Weights of a small GPT-style language model, trained from scratch on English Wikipedia: no biases in attention or MLP, hashed n-gram embeddings.
Each number is 128 + 24 x the weight over its row's rms, rounded and kept within 0 to 255. Layers, rows and columns count from 0. Numbers have three digits each. The size before them is the row's rms in percent of the matrix's.

# layer 5 attention key, 384x768, rms 0.0583, rows 206-255, columns 128-191
101:068110121112112160130118131150112135188142166145119138107137145155159175119107121148110128075112114139097116125136120085131156096140170155101124129082156128140141090112107141131096165098132130
101:135098144124128111079154073116118147091109119147108126116104164094098149150142128112115150125104085134171090149145115134129141146141127128143078140108106092086160130078123117125119154142146115
107:084169153127106120107112117124123077175109153139163156150169127118122130135102134130146142116086137147120150170172087106136112138102158160167123132099142152155149144148110118134192118143120167
106:149182176139145101159125117140111183132130141096104113140111148108099160115101108088112104085122132100145117132129155169129101070126125107147123169130127112143110121116112120120161123064134155
107:156119139136132101139145085122098150122100121096124100175113175115119150098130123157123117154141127122114109176133129136148111117079144161119121155118155078121125146173118153134131138122101162
103:117151119149098105136119137124113089161117086126089103108119136148154127131153151162109154089135141116165119098125096130103150130153152111088164143148113179143150090130151150129147135128127182
106:154148156151107119123137132135135118142143149127141138148128125139151125135143174111141102146147170114124104118153147151084194107148131151116057097112121118105153141128116124056130123139155138
101:111142146154132095125133148145132164122115111120091094128088115130096126121093122112124112145114137159110141159119135107164119141111118171102115108155084143132146118135114139122117144094107107
106:091150120111097119132122161142123120089110123128093125106171146147121100107167117132126170154111136128157112132096167142138123138119138201141142110144115103160125134093143083125154117147155084
098:142122132111108126128087077107140175157160119150109108133129113147149093140141135123112110065141145131112122122147126192110094128151078103151122153119096153105095110107105133094147151099128117
088:148101114130054146147137136163157119089123129117103117087121148119143109138131116134115140133077093096108105169138118114147137144166151142127152075100112159110106130110123110110125130144133117
089:119132157064127155151113130146068113126122099106130138095083119126168173125157115139143131146128114123121119116168126173138129140102119058127145153111151125100171180120113128135093127157148155
100:128146112111140140123113137110130125116163139180068156129154112103172107102180103124095127142090113125119116093101084138131143138114143117163136120188160140066152128102115109109102144148140169
103:176173112117079128123124103132133113149101130115131116141102136119118199117128104114138090118141157134136159087145098134137126102129155116157123128082109149095116110168143101131148111128119132
110:103126140116140132120148175117124128124145120120136155119102128105160119178140121132111138116116140099131155099106116137136111139140117132144099181116183123096133124122138124153118118106142131
097:143157151139119126101118126144134139152096135118169144128140170090137131135125112143116161133145096146118118159125098074128140100117147149152145119090120141101106136162123139128095169160149125
087:143126105152122111126107136088115133098129141157142142141117114130138089076123112118135151104112178115121138108096095163125113187114121099162122142113140154145163100161129077157106160157087158
108:163125116120114156157106112150134134121120148146122122089138116137143181107129068114123122141162121110119142128185118152113141137117152184177159128109132122147153099094100121119120148113151086
087:125123096109088158161134145148125140100111127156094105101076154116110139173102139146137121106153161117126134114160139126124112157162133160145126131144106113148110143161146137150086119112088138
102:105159177086076121139089163095115130119137125169115139140105137139133111155149142106129165141133104149129167151113071138140159146147093108121112163170117128140142125148108091153128150133104116
102:129130164160158137103143148117136099148136127139099138115102110099148145153103112144117113130170121150111147144112111125152126124174176123123146132158108145144092124110116120140092113134149082
096:128113181148146146113138162160099160133120147140127112056111124128141130129121113110124110143135134116154116126137141124133113144159151102109117130138091110212128103152146088114149116144108142
104:139133149152143075145139119098094124121129141119139130107110134148114111059126176119171162102130175164166136152121124127138118135146142091170114129113116128167137117118121129098143121112094180
104:123147127136128101093152089124141143141127120095121167128155105133121115132126167075085153126114146163115137113154151134132149113139139144123107130133121113136130143138135095143096090127095171
105:129107156118133098097108163098106120121150094092121131160128097145109114119107128155171144114108118147115092146123101117149121131108096122198097102085150143128087129150123138156116096130177136
101:119114124126146091116168135108122149139113111137130155151133106151094131142086109138133130126116176144096136098087116141113165138134160135162134143131070136104134154133098127105105125117118118
105:078146148124163126073125097105129110165086118126128160142099125173168168133163111127130101104170107116122132103114136171141120144132129101133138147116091070134094154126139168140105165123146160
096:166148159115126148138129146113098108122148165167125085158114139138129138099102106153127107134123131106171112123116126153158158151095123089111110138167177137126131141180131131155087110147123086
112:124100106145131117123143167099118142143100078135126132134156087132170112109134122119171121092113120120139135170142141122157169124086132099114116131138136142176115164123089120120145119125132108
095:117120117146093159119128126137100071143098133128112147128142105128142060166129169107119180117117148138083132176147130111153097156092147138108134112120125092142129169137139130100147146142110118
096:109084112094108120125135127133121152091133106160095098089123105097122152151167091104114118134132125115123153106138165159121108166107118139113157113117133175100138147141164117131078109131086134
109:114132143134143093135105078091164120134145116102132112141119093153193131123097106140078127126150116140134129129099081113138139066129096128102128113118134161130124151148113131151113116100100125
105:150148134166155074141156102117104111115133129148165136136115129124122166140114130208125142157129130134133125094116135124151135103094129091115120100120147105132089129143102127128175169124128105
103:130132122136143129156124135130129114143099172123132141185109130095151140170126139150146087173159111148168135132105110133145095149121145144158117145115163136118114102101140077187112159150104138
104:143147142147129127137144138155130111104160098115150110117117132137107130117104141143141123181089146117167161090159128100113104079144127134110108122153103118108139074111129095085107117129122106
106:132133149142126120113161142134101131169132148128147135100162105133144092139100141159158144133076123171123138128099123122126172159109157134131175177094129077165135152130084128144207115137154111
100:133100096150142166134116111126133114128117135151132136100131122100140152171126091120119139129141098118170143140106155113138141136186094150063136135091165063098081144108137114105104135127137128
098:122147073147120140139134160121142148088135134138126130144159149155116120113124123114119124131116078110135131119129112090140127128119137152122177169144133159099118112114132136116138086138135113
099:141059105128136142111156133149121145131115168165116111126130116146118085098096125154141110115087116130143126147109143093136134150104097157124117091115135086121096159131112129184123094183116129
095:150113106144104165111129141122133103124119151114187147115108101123117091131108119133154086099132118115100140158155150135064124051087145102140137112111126125151169137081080097153151115154139080
101:068142114141133122091140178097158179129118147100155155092127087131106099128128099105148125120120150145105136169139121135128092126119092119112113107148111123161134140187136078148174118116105075
101:150146105148115138070125165132127082119097118137141159133163105152146152136098128096161156137114112138179143095171093078133123143112155139110089141079184178141087131135091131143127148120108102
103:167181141115175139126147111092119128119150112161124123059127146123148081142136116089143091128140108139134123137129083112173114103133142134088124169135094117144121107156145127116165127144111136
095:154142121140116170148146094184161144144135159082128136131120105116110168158134141138131139103153127151120102158123151154148160133133111142107114123113119148124100146156161104136146130161106123
103:150139164165154149132088135151131129096096171140133130149197092126110161138137138122102127141149118143094139136160167125100144138111124093131187122092099153132128141173147138133071113143130154
098:183179148146110142117108128108123119116116107125121110143152096150102134153171137189152126160184119104138131150110126144095102114110114130182115134142112124151142130122139109178130126144156112
101:140181143111112102152136124112111127151204115123116111085094148145163142125106135126169102138131092110106098143133109185136112167152104110104117137118093159115131118165148166132113097114124167
100:135172159143107116109130156150132133125117145105145085089110128134126120184154124127135128142153112134133132105101149148123091120121099180133118088108133130178117117158145115108159134138094152
105:113130145174106128127131116120119103135137138137127116110177152144119112095073139133128175160106119130188142107141114133154156118114150159061130129099122142118133151109089126161091150144143128
102:153143145114120093083102083104116125137162096138125130144106155148153180114118152156130128149124130129157097068118101125110128096106109123176110086125147131165122123130087133091135114116123154
# layer 5 attention query, 768x768, rms 0.0604, rows 399-447,463-511, columns 128-191
101:080191180136114184131136136108163137168136115083124156125134119141134105156105152108105105095124159147119113090119150150139114167112152102141123120141128147167133112151126118115143117123121121
095:136122101138166109163146133130118137124088097139129125165126137117144099124137125127135133136151106113141109143109155152110166139133140118097185132113125169108112092128160115133154116136102145
105:128159085154139095169153187143126102167138172156154152139146132128154127208124132136138111168149065180124126129129107109138117139118064131104089085107107109145132162142152120152121120115158125
111:135120112141127118108120103083148122123095125118117145163097131164137107123125137149111145101151159122111143109125176153127165119117106130139139106119122137142118137135181107127155178167101079
101:110151129105118096132125069103143139099106141102146153163126141110117150148143130138089113143160157093172108119118135115121104167132082129126144130108128071135100116131196076145131113144124123
101:129088136125142106167162136100135152163151099121147145092128160104132136147100129122133105116108121109112146130145134106143127162121133097144134106106089131152123112131103125170077128139131152
102:098137115154130084149119130117117113104154133147104126173145131108105117147162151141148134153140091169140151108086147129129108142099132134121151142104119102157117119090113161166111148181133118
099:115156120119110157102156163131122127125114125115153139122101142068086145151089149120138155131135101108104157115153128095178063149139131138115148138100176155119159073109106097111103149108151137
098:135117143142138095120118145099085106106082130147112087094156155148133151110191126140131169101132181088152129139148143121124122087141089167116086118143134126079151126101144156107141142105117111
093:137122147123118126100110119147125111151098126147150135113136106119088134132095107131135115134157172124132121097101123107110135138131127154131110171112106081164094122142150113094115152117095110
096:167075145142160100136154104103119121153149080136131178132142149102129157154162133132173142100138121148126104076120189154150135067108118104094147113142143141123108097117121144112111158142119132
101:160174114153099127112125116109134142143132151098137138105113173130132134143111164140101136084150107108142142119160128159114103143143151118130142145151137119073142144162121150136123189094133124
109:115109144126127100096183198138097135098152093138153132083120159123159112146108154111141136166144131141107083127118159143104163120087128127127162146088152121122152135139134153124113125121111133
099:122110115127081107136136126108071152154108098126147104088120182126134111159118111130096140105172108132129109191117134093121121107139133115098113144117083127157149148176107153121115097125101160
092:135103153157165128094135133157103110129094129142104126145113108143124137125133083108094123132116125168089142080165172053100129095099104153109110133142104129099111141114144117137147134100143173
091:092130149082097137136119115114126104127144127142074068111143125125132091118162104117100117108134141129124119169110125145159149153143130097115108132140130127100136157083129208105124140102127123
096:096116139138142116125153110102140120173140174148133071110140150124091146146138129156160097124127149111149126101076074121133149132128125118136140104160127184140096175118132120135132131121131167
095:131137102158161137116162142086148151126145091125133177173128103111136112156131107127116113105159088121147140118107122129074089148132108134157133128113141069101137132122122100139137094135127175
089:138094097147135135127173112170111150090177125152082108118070130156162163085127164096108116154121147130144155113125165120103152140098161109144124066131132121162151130083156167095156149123121100
096:151149146158117166155127120098149152093148123130135137127151132147126145143108111157122128170164112140131149169132140144106136133143121129143126091076122123139153103100119126070119148132147112
097:160172166089145109112135154148121096150110115117092141083108134097097111083128080094139115157143116102147122126148110128103094139105137155110108139092121135104103138133146132119144114149138111
106:158087116111122113107121126102137095112126118115127145130154125113162148127146140095074182090132101119118173155107170109098116149155128130146152124115095108126142136151146131176082187108109118
103:133095114134101125124108122181160173141133154151162113108151140141173181101177145165106088135133120089138141181121165138097119112101092117134118111100105097119108133132142148076156146168125157
109:102149104072118150136066096130109111152135166136145153098123122147113109112086100157120130150113108122082135160124160138147174121108145101113159162098155117161117123140143130157123113138129089
102:143153110132105186125139098084087121149159130130089091101107136117095133149152119109129106161109157122127151153146174116169119139131115132107151103146144143085118107148122106114137125096168119
107:121115154120095108111131132117118120141132115135120119140141104145108060103117164169121166124124131136129123121131086103169149100117118108131153104134125175127133109145099145156126101131166141
101:130116122132114083148149139118149186165131090148127099119153077127130130140140154125122132132136157134135142167120118111108119197115098139112130142163090119068135179117097142138123139088099166
101:109122146099119129111126079144105155145121145138132172118120162141165133154160139110114068116103097124122129144127185127110161116126094153080160109132087121096156105098104146103165151118138099
097:164124100120099112118169114118141124159170139101112118140158155136145087146087104107128140103103098169194126127087142092127146125094114143127106094138116137150132119090118160205115106143143149
097:113156088131115129086143147157082142138108130107100159151116124167118160124125105145149145108108147145145170136080125133125097117109153100126093132172123057104102110137150105133178147084143085
101:144190176103123111168117131107106115134148132119110151120150121128111160138145122121172123130152120162129136106171140147120138123102133106150146121141160105123099117156142134126094129143122165
105:131131134128126110125083154103095124137123142124155185099143164120122107096167132154131122122158102085142121097112091161139155135128124154129089133150160131131113077106105095178107090127084163
112:090141109131122141108117158136137130109130076155151107112173116087115151139120108123137108151125125133127090140088141123175104123147139134116118075124136122126140139105122112160172119121145117
099:111170135128117146167151104119159105122154146154163134133126090114120166143121109151115133125162114125095105132171119083114142078097126095119130105123147138149115152107096137125130151132168165
104:118114089119162129136115165120100124124147113165131148166107165173113114144152117136122119095153095157097169097135102122087117105126131083098115132089154127136137099092074149140126099064132124
101:137130150172102122090078152127167109114173122120125153140135138143100075079154138110125131123124175123129127125125114137123124098110190109128101130166136164166148168099142114145151094116099112
097:110116121113116138117105134115124120153146108105142139159182169104108137124086183101157134123132088145128134185169126104142152135141114147123147150144131127148117144139128187148163135119134121
099:137141110144142169165168120139132129119148173106178138162123091093120116104143125115149113135174122125155172134131071130109109103136145138138146120136137146102134141165132082090086118074111165
097:162133133138140097136143142150089134149101146127106126124130113168078120116112155120108144129126108169156141097141160081147161138126106127152113135108210169163101081107112121121157124161079124
096:120165153099123132158148154155113101179146118123136143124142108121141145146152147117129116136163100121101184100128135128142158135112128150138068142145122133151113136128109121115144147112156126
097:144112131132128162113116160149158132121140135089063077116109149152096146137147138153089129180125160122109113110146146108135120161184163110099136147180156110150130140113174100143093120165129143
108:163166123157144099127129123133101177111170142083100126156141138153117083103132167161130098119130156133159138176143178132103106102164115141106181114123109124130113145132075183133113169133132121
102:118130152115098114138086165142078113089123116114079114131140131188157126163103125137141172122074158167137140118146087139146167133126141127149147124179136098148106108155161144148095101145109115
104:144103123099145131187131108141143109170137110130134110187143136124098068145131151122119099112109148107136153177121095114124083124106125174114118110153153128146121156149153152121146152145102128
098:145136113170136130150140064162132136126127141155119131130147136107078122137145121111162168147092138155124137119137118128127122136188137168089106156151116114165156108135106108143143129112145146
102:131173118174154118114184092115115111120109170125117101073117175127142129107160120141098143095135104163157170116166133118148171160126118116104157129120150154145092137091124124145133101156103115
102:151145081090109145132117113151173122136132110141139143137093123141115140161158114142126104152143132160128144132112086129133133137205106147128143138134107087143148161095140084135105160096144109
098:104131106107092109100089135157102155125134150132125107149145120197149091100086126147110168164047150164131142154118140158163141196121141109128100120123141137134143097109142157133147090061190108
102:141108115127113146150147128140115195161157074153139111119121101147100148163131105118117133104138152095134117129172121138137121114138117139154125127139101144094119160101123150116115160097157094
105:144101118103118168140117175111147136160135111135137118128135135184128105128097142099155138106110125128143157137101089176074097149100094170137090168106130146185110158124151073125111135125173128
114:114096114115144134101139135125158130178105086144097136136110108151104097152108137155131114114132118122125141153059159131117133126106077129155180126105186106162143110176140140122120131085176167
111:141118118136135125139134144152111164138170142130147114096110127110151128121098136183157140114067120189142136151151109119165143154138145129117125139095120127134137184101094132139125084105107127
098:156139120141137108103139097142064148113124129140152103107148116120138115141126158140158144080149110100133148090107136137109168157154118116096123124146111149122135142137140170164149156130084127
107:118106119099087187116136135159131168131128103116145163124103119130152167137150120097110193128109160110152115157146141086158163130152115160111143143085158101093074151116165114141204142117117154
101:161114143125126118117148144114136151140118149168075111089100153140148147118122169161111126157162129133165161197157112129127119122124112135127103170113087099112144104146127114130134128116098125
108:119143115125180143156149146141093055143141145131111116132100143124125102141164148131196124151146149157110163110096112111093128141118149134102155163106117096117100145154109143152068125132118147
109:106097117119142113078139165131147155127159102092111087092106170157153182128132136127110114149096144122127116074147133139062093147159111100154135158128140075130144136109125128158115150135133136
102:101127091132121136087112127115084101094116140136134155115110116144156156114145121104075133094119145107136112136115112116135146091127112125122154162149094108107152104150085117134072147130128125
070:086120136113106126133140141115147130139119105157165116142150099143137147139157126096139128118170162092148132112109123100094127116101156095133148187174126119108123110167118087133182124137091100
085:174135144141164129135152129118096110158169106094145133114131123140085152129173121133191118116178153136143121091138109174129129101134126148111119171178132109133134137123127139151142130122083102
079:100163157125159152148146141116072160167126140104148093073136152120104120090091157138108126128148131124137154152148128135144124109159120129137107161152120094094106131134079163127125156133122152
089:132166145134126131106127152108168168133073138101122145091125084122145166160128110106148131110156131147136077145148144096122115071093131160140137136160144161147147138113110115126170156151135128
100:088119145125101133100136121126182104126117136121136078138158156126140104101114100142115134124150118123117123173185132126165133097117111083097111110149106113133080141162154122099124134123115112
085:149144111151142118096141073144136137133171104127166138137111124111113150137121135119135126127144110161113100108119109114110084135100159106118170146133118141139138094111141098144144159139118125
079:119107138099162114141143159137105118103106138149090089113158109099138094119115102129123125142138145088092122164151081172173164140147107084094094131090118133131136112151124156165158108092116132
109:133180124118135137160092132109124119147167152159083087133107121159077102129121183117122068124130185102130162138149122134155053124116158149076139088139128111084146109093133158099131087097116119
091:130148090117133191124134103120135134116130118117161163154126123150123100111110090105148178134111129126156104133146140157095085138142109125140158126157093104110146147116140113138109137112133110
088:107094139112168079078216137175115149169135139103128108164112113096153131084152111147085160128103120129119136122119132119149142087145109120106163136103133106101138102132097145170159145152154113
099:125143130138090145120109168127163128124095081116125092131103093162150127123127118140124144114112136161146117141125134127107110147137115187085141129111082104137133131081155085122130114098153172
098:126099090098183119103150154116099119105173142132101147153095116141100085099104165135141125165114121097118124096139120112160145174085166123129167132146133121076119143100134112142132140114139116
101:076134135139129109113109127129174076134148129133122142158157108136119139135149137103152159114071131120109124112111142143140165097118123107125101135122130115110094118154154131192125167129123086
100:126113148133133118126092158118141090133121139121121089112176132146181183142148153168137124096163092099096141114135126123144155116083083080112146100110112159111148106137165100114117135109118134
110:121092085097126159143159097194098141102115143137116126095126117096128151119121135114106133142129126144106158126122147090109117141152141100123114124127124139130101183142147100133122137125153164
095:126147137125141140109114143134106157104114116164152098102105117115114116121144127131128122105177141119137124109131124155117183107121154149130137163106162131140076147124090142119139129140135121
109:138109142162127115137132115110132141117114197167153166128173097085112116124093156097115149149103125074179110091129124155147159143183114093112116127155173143117140125121125165157110112177173124
103:146146159105131087139092164120133134176111112107135143137178100134117153150148090147124156176139083141131139168121114127155124145156144147113104136167122128178128159128116127135128100108114135
113:137120120155146146131117104187111172131151142121111127126082136139098158138153142106131073132098150172112105125120173107139147145154120147112133140160104142142129148142160172095118125123098181
102:120126120177108152124127075163168136137140134139164107149098123120141115124093117096132106108146157160199138145131140127119121130148156114142152140091128129091149174129130103149125111069148171
106:091130101133143131111107107139113131146131129123115157125129149091103146085099133115094124131131130114109129132110128122135130124114124122149146146158131134134121095161164116133153122092130134
111:118136139138130140078120112176143103114128103145158133131170113125099164151113112105178141137085140121088110086174125121125169140175114106110111127129130128128099135103115140086109151132138135
103:125119131127140129103122159121122189128114159123128117129176160131137189143123153098159147094105108109099151130083141110117117115152108170127118124153148131114116109146129114166142118186097109
125:120121134138115133127140111156112149131122124128105127090123095103108107109104102100156136140100174182118098114129133099185119132145130102118112119089137070121106141118106150100160116144157099
107:099125116084103151150138153127130074156110136132115159114120138137129123095129116143146125140137150134153134084125085150142167129136142145147120116141132124076114133119146073121118092162148195
113:086164146158133100143112172116117135132158118142114108152114146145123093109146149106134169170170120175082137142147148141144134132155086109144135158128162144136149101180120165198135084146121115
102:134145131149140128102150127159133152143123121114140157145117107117083162114141117153142129101117140129141161087123126096160113120117146126138119096115152163128095138099119082148107140097086140
096:132132146142117113107106160090107152119117134123102117123145177084147164125124130135133114123146125132126111109145160146149087163078090145134144142130160130165103146099155166109168122159135111
104:144123129121146146120110150110155142155135175140130110167124141104138117170170120127144117137180100128115148137141169104142144149113103116117139098083140090160142122126101132150128080132132156
096:101162129125121154117120089112114139157141152130119139151105129127141124112120181154131146103071176143189141146136125111162125088098125121149098155117115132117096117134124093140148158138104108
109:092096127132106135091114097139144143107116126116104090096128085143122149128160099108098125121145148118094148051153134123134185157096121115149132128117139173168133163114105155137133134124112179
104:130153093121130131098107093120134104159142130134109089114131135105074131156144113169084111129111130120113148117156125119129151174080102163114170112124143132125139122102099101148103129118147135
108:120112058154116160132132129127139108115149097113090140106151154104111126121128138145088133113151144168114129133150117109105123104133129144128134119145129153130092122122095130108119105114174105
104:157113119128145127143124136139151126122124114120120107097116094130136129122140128140124099084140176071173149169149078144160104134156110161118089135171123196138140100119140085132092139141126134
103:135097127107121116130157089126127096109166079197111085152134165107116097109118116103109096137128095114107095178145151135125116163113149120133118131138120131095169171173130128154123124090132166
103:125106165135141133136137111121146115084111119114117157123146125145132166106100110132125127141076083094139101153138151134132163127131130121130110104133163114155147106141113130137138144117142136
112:093148111163131113098149153155101105144108113131155131110126115126119127117111155135125162145121132167156130103143116104167181114157048115118156155131159151137102139142142128189101124130127114
099:116112113116141103126113146138149139128106112115137134078133094120093066097112181094134122115113116124146123161113137117160124137179145126116117171175121108138152114149123101147119130105124175
111:111132105116103122073161108094125161150093175130114090127112142209153090140120125112096126143097143123147113113097147107099159171140121135131103146150096148099128127118127167180123152094125113
108:095130142162130126133096105131160149138089113119089130106102138145100148116165183103122086148134152124128122139139098128149167125154183152156147091166158116087143103110147117135098127129103097
# layer 5 attention value, 384x768, rms 0.0854, rows 192-213, columns 128-191
098:109144162153103117148099107167137154143138107148136149158095173119139116124100096152101147124110131122120131130162165118162113133127129118103149078147157148102165123166103187122123106123140152
095:147126086159179107109114179113133138123105150167141122162150151140152147107155148117103147144135130073137135094131148109157142122110105118115129083157132110114140164135126112105110130145064093
095:128155130146144148117123152100132103143105167134126106134134167148116134113153153136156129151113130160127112115159084089112088113148141110167130127112129125112138147115143108137100138112151109
095:133170102111156152169142149180121146126123173076108132111142105119053156116120146145159161108122127131153130109158126172117135100119093101186171112112186141114146115141132106123149134146122105
097:145122145155138137138133120163126119167147133102127131142167108113121111116164136163098160131138118104171116149181111141151103149059127136092074173096103130143117113128160085106125143110153120
093:084178119180081169106146135096103131135109087138086114113135093134094129128177091110124195117100131112156104147110155130132099142093132166152130131139183137116104135128123103137126119103116133
096:147153167168109127108108125114116102148128105135125100120107099115126136147124122102093145115164142151146066141105142095162158142115165116103113137100098137108144115113122108127112106117180107
094:187184165168122166142132144158135107141089116085109150113083133077123131150118108159143120117142156112134135099149138106141130156129179135159111175110144117131138150138095115135108132119125092
099:089113125144110080092099098086108122161093136110097103105122133139111122126144128171132159121142130186150148158152081124162130142197110115148130134106124178150140118109125138089134122156146127
098:119110102115145165139131143108137178132144125167127097151162166173153110162157142123130133154150165147127114108113135134125142125095123113136116098128146118098138177136107158102129149127110115
097:130113125114158116134099162136146163118113094171140110164127119135143127174123070143166165148100154132120137118152096123135140102126147149166117139077104153073134155135096149105134110112174113
098:178122154141143144137102132151132120134158121149152124127125152108135111125151130098130127107116131127107141155126130136094120107097119130110128129096143104153149095134119133124128124150160126
094:157158105106164104126122120106133120113149112086115144129143133120083093124104165146116167137143035149169118115085174098123131128150130138177133149135115125105124124159143139123113135148115140
096:099142089120126131099156152168090119146123117170108171142156136099137178122111108160112105090141121122122141097129142086184138134097105147126151130124117074152145133113112172147124132151121124
100:108111092123172137120182154118107098130141119103120145108111135132089181156081119171112144135106140123137125131082120103164125176142102118113120148123138121174116141087130169091151135148121171
100:110094088135139122162160075103089113084122117144148129111142108134105171100084103122142157125104151078106149084141109132144145132140087084124124120081130151144101128097132160113158120124111143
095:142122158105130144171119152082095113121123127161122147100157174163130103140115130141111107115145109122139136106116106117150146103144111094139145142165156163118125108147137150114119119137129166
093:146130136080126112183119064090111118168144135113126119123097101145097096092110105120112116115143128113136153135152134120103150125121116109077155127134110092147118149153103144083141113095119157
098:172154086152141109107164127120136135091130121122153145143155103121130145140146078120165086064095175144120089143119129169078163165132099100121098122144105127131143133099112188148151079126133148
095:154151144136149129121147109134133086117133114108144114114145100124088125117100108111112124125103125088120130105151135137113148122178132143128152111127173146160119134109099139106109122162122126
095:089094121130124133129139078141147116114093111126104135127160168165114123163130135143116134136118120136120128151097127118135167131139145119114148128131127162138141137096130107179112096118094145
095:108076112104113141095151095125155137155105151134075145133154122160146184110127129139136160107137110138119155111112143127111154127133138116117158096170149117096107124154137154150103124127113147
# layer 5 attention output (transposed), 768x768, rms 0.0664, rows 384-405,448-469, columns 128-191
096:101157187102126127118167111113120124115113098126137114117116126136095138111114075132159137099095189123136117155110128138151139158111113127148124147116123157115148107179106155121121173117120135
092:106121137155110115106140118135138130156126130109144117141188124133126170114119128129139148120129122128145109133093124136131115113176123141154159150130108150134193110136156117140146139139150136
092:145145110154119111134183158140152177136104096119121136116132129155082126120131163170132123140089136109109134160128143115088094136101121139144135133139110122153121148132098130094135146143116090
100:118147088136120144134168166149122166102082148095146143143110125109109117120150172141122111139094151131118123099127149135118117136154094163167136157138139136171135119115098122138117136117119160
094:148124101121144119117140127105119162106096132151111166130119174121131099124144117126132121102125174140107117094108144140103124156122085135130108119144106151093103164141115175155141129133146137
100:131142116154140158151100135090129095116090143111152145153164142136173160114158126096133166122134079138112098168096122094132099101132108119142132121152159130128127107137124114167114155128138106
097:144114158131110145113160163112100070152194115131104079116104113114122158152083113143130121126121129137114094123121134149129094143143104146121093136143085130115134114153115163129092143124160147
093:112134131181097154159129135114097127121124113117128124135120173117112134125152124169116118136110106137166136117117133140124141156127134150168130162108109116139158178086182135122114140106126126
095:074138144154129068104117102147126087149113126132128092152111170133119130088113081160161175125115130155123152110135114134108157128159114136137146105169111132129106113090185150102129104143144130
101:099152132120160116135116122156122140093099132133144086162134123138130101137095163120126140117131128118160159125141126156158121128161107096158140128125139145098138161157111137124137160116123180
092:157133165074144124142177161151147152120128115138111099107129128119163140157152120149105126083118106117157116103124102121156104105150103137082104076105177129144127145132087130131092167131150139
099:151193113141144125150131124123105128130106148116136080132119115127114128114107156099116119097087100099154135167131125123140146119146122096136152125120132192138144142136118171091107100117127131
090:123105116139107115156105148122156121138134130097104199150119165109186100090118146118103167161125101147125135133135151093104109107104105124150157090141121138120071144143143125147140098131133121
096:092126108150095136131157178175123133212137118152109097169123120151093159163121128156149147139156127146118104154121102160146117115116110108130112104132126155147131136129139108107122145138125103
095:130186101126139089141124145136168092160141134146117125104152188099104144137127162177112130149145070146108168160169082158154107096062167156107109170090119127092133143106118119153129138171117127
096:092137122147151141150139118112132125077134115154140156145140125144107108139119088069124132152128148131084118102113106148139123119139128151162160149150190099129123119132099125118155122131093068
099:118164135171180079137121123124170129126166123163149138135153163165131158161118116144142099145126107092109123096138126151163128128116161130121106104165150122109143130149172128109132156124135129
091:132114102115164115166115137191137120114119181148135124115128144101154129168171117128141130143124126131101115171135122117144086173104121128174153134099134077131140127076126112124112155135110120
098:129116142137156110108138105135130125111164126136114116127159120186108143100140112142158133138130157161124152165146158128102171140140134113129105133108123124135176139116129105123132130139137157
096:129144144110141114150123141127107121108092071147129172142104169096140148128130113111112114090092104102136147151144113140099115137149106159131205115154120157165150147153087141129094094157133176
098:099113168133116113129171144131116157147111142088162120137122148147138122152133097136128157141111119114129101135125119118109097110129139148161116116149119099172134173104104113126155161120105129
097:072086111139129129121120070106165135134135116132116131174131116165147126130117166125124180122133084150070132169133137143114141157095108145115136159132110134112124154132164165124148158132145130
101:132097187140164115096151141129172144131155112182174055153141136091103133151122131115126131108128169087125134168124169154131127099104097120142130074125127131108157149159125130120118193077127190
100:111124133131129121070151117142192161153131133153130135178137138087157136101124143144156168111161112128123160152162101120173117075129126107096095133119123100089105132122170147173125125159113091
100:152117114115168084132139168175125130152144147122080116101115111169121105107174140136177137144139113112123150114130120152109121139080124128131179122101108171088101119131128121084130145105093042
093:132125072140139147098158145107103124111142113104186094156091127140146105133101111136116123149126096111133120107105163140141161116146144135143132122144141110110149135100099126118139148137088120
104:134136124134149131169102155075104135103110115116150118141129163174122129133144118144134181150161119075156121099130121137160113159158137132125084161108060137125095116107105130153121120119199124
092:117120132139115107082109135144141116100124110147170141171118130133122141118119118120119103175105130132094116097133164131099130147118144145131137142123111152148093123156147108134119126071148122
094:113174144154141178146115129127143097140140132171095112137098164121138135135116115080153157135123163160146081151113110139119106158137166184131097160156121108125092119120136123141115090124134141
100:111107183181155121127130123102112160166171113148143136080109129116130175089106141089113112131119103134115168112150135124067131151130119124127168114160076168139176126123140127144085141106134174
107:079109126157147138096125107088091092144117122129143163111134154097131112102133118120131128139115079145118130119123147161149139119116143104135161119110144137153098125141164133132181127135170090
100:117142151091138114094121105147164097139142118134144133176124121147157161147149150096141147076141150159123147134162141137139150107130115141146098155131110114168146132178108125090118170116117106
103:133116144124141140127150119159116109128157101114114106152143169117102135129114154162094125111117147120137092089113097134127129081122112139131165137128179170142159133123146121123109181122141154
099:136124100152136130138141163131134179127118108122139136116125086102124130130187159127140126115140120129127122111140148120152160095125131119127163125085119109142138152121151145131108167114153135
106:120174163110149111156169122076124113128126119172114138096169117069119121110112172120100149151084082122099132135172146131110103131145138134124149106135099141092143139104168162116148117117187132
100:128148091126144170107165159137086113130128183140130110144132151132111134106101145127099125101123107147111143113126153081177127157114151108125152133124153184109155169117126129136121150101068140
101:129146104106177096090120159128158116125129096128107146119138110083157140128119162162098134146110120147101153122097139146112121151122163178114142152107136139145123089109115109115141123162114167
105:114096113111140132130133120143117091125144131119124134165154108098136091178098145092133123131106108132110122119131130125116124114152106145125087097135122119098081111132129146149182090129137111
100:112111137160182123099132170129114173153148140153156131139128168148148173165135112136169114154128114093131127172159105109134126172091147134127122080091113161131134114165142112086135144101184160
096:114146100099153131113105115143142165134142122141124072113120116081129101124105103095102110143094144066150076127130112145121164141126124121122117090135107089098102135113118182152120128126125116
102:125085116111117146076116139156141132124130119099119144114145144131123134143137172110138156132141157102128153131133148170128112126136165101156168100105108096131185159133134120103125176156091119
100:127141120108123136198089148140081123099126112156071158164136115132143168134120137150130076124138164107129167125156096155134109106152124155137148118136107144132119143146166138101126117111125146
094:096117127101083145127148103135099062140143114097116156140089130109117126133102101144147138139126140119158131143126108102100101107093090115143148153148137135148107136133125166133135141121148116
097:075083113124154126100117118159154173108158110155124115140108095142154157152122131170142153148157114141093143137098125094140137086080055107108143145154118123108133117138139101144142157133103129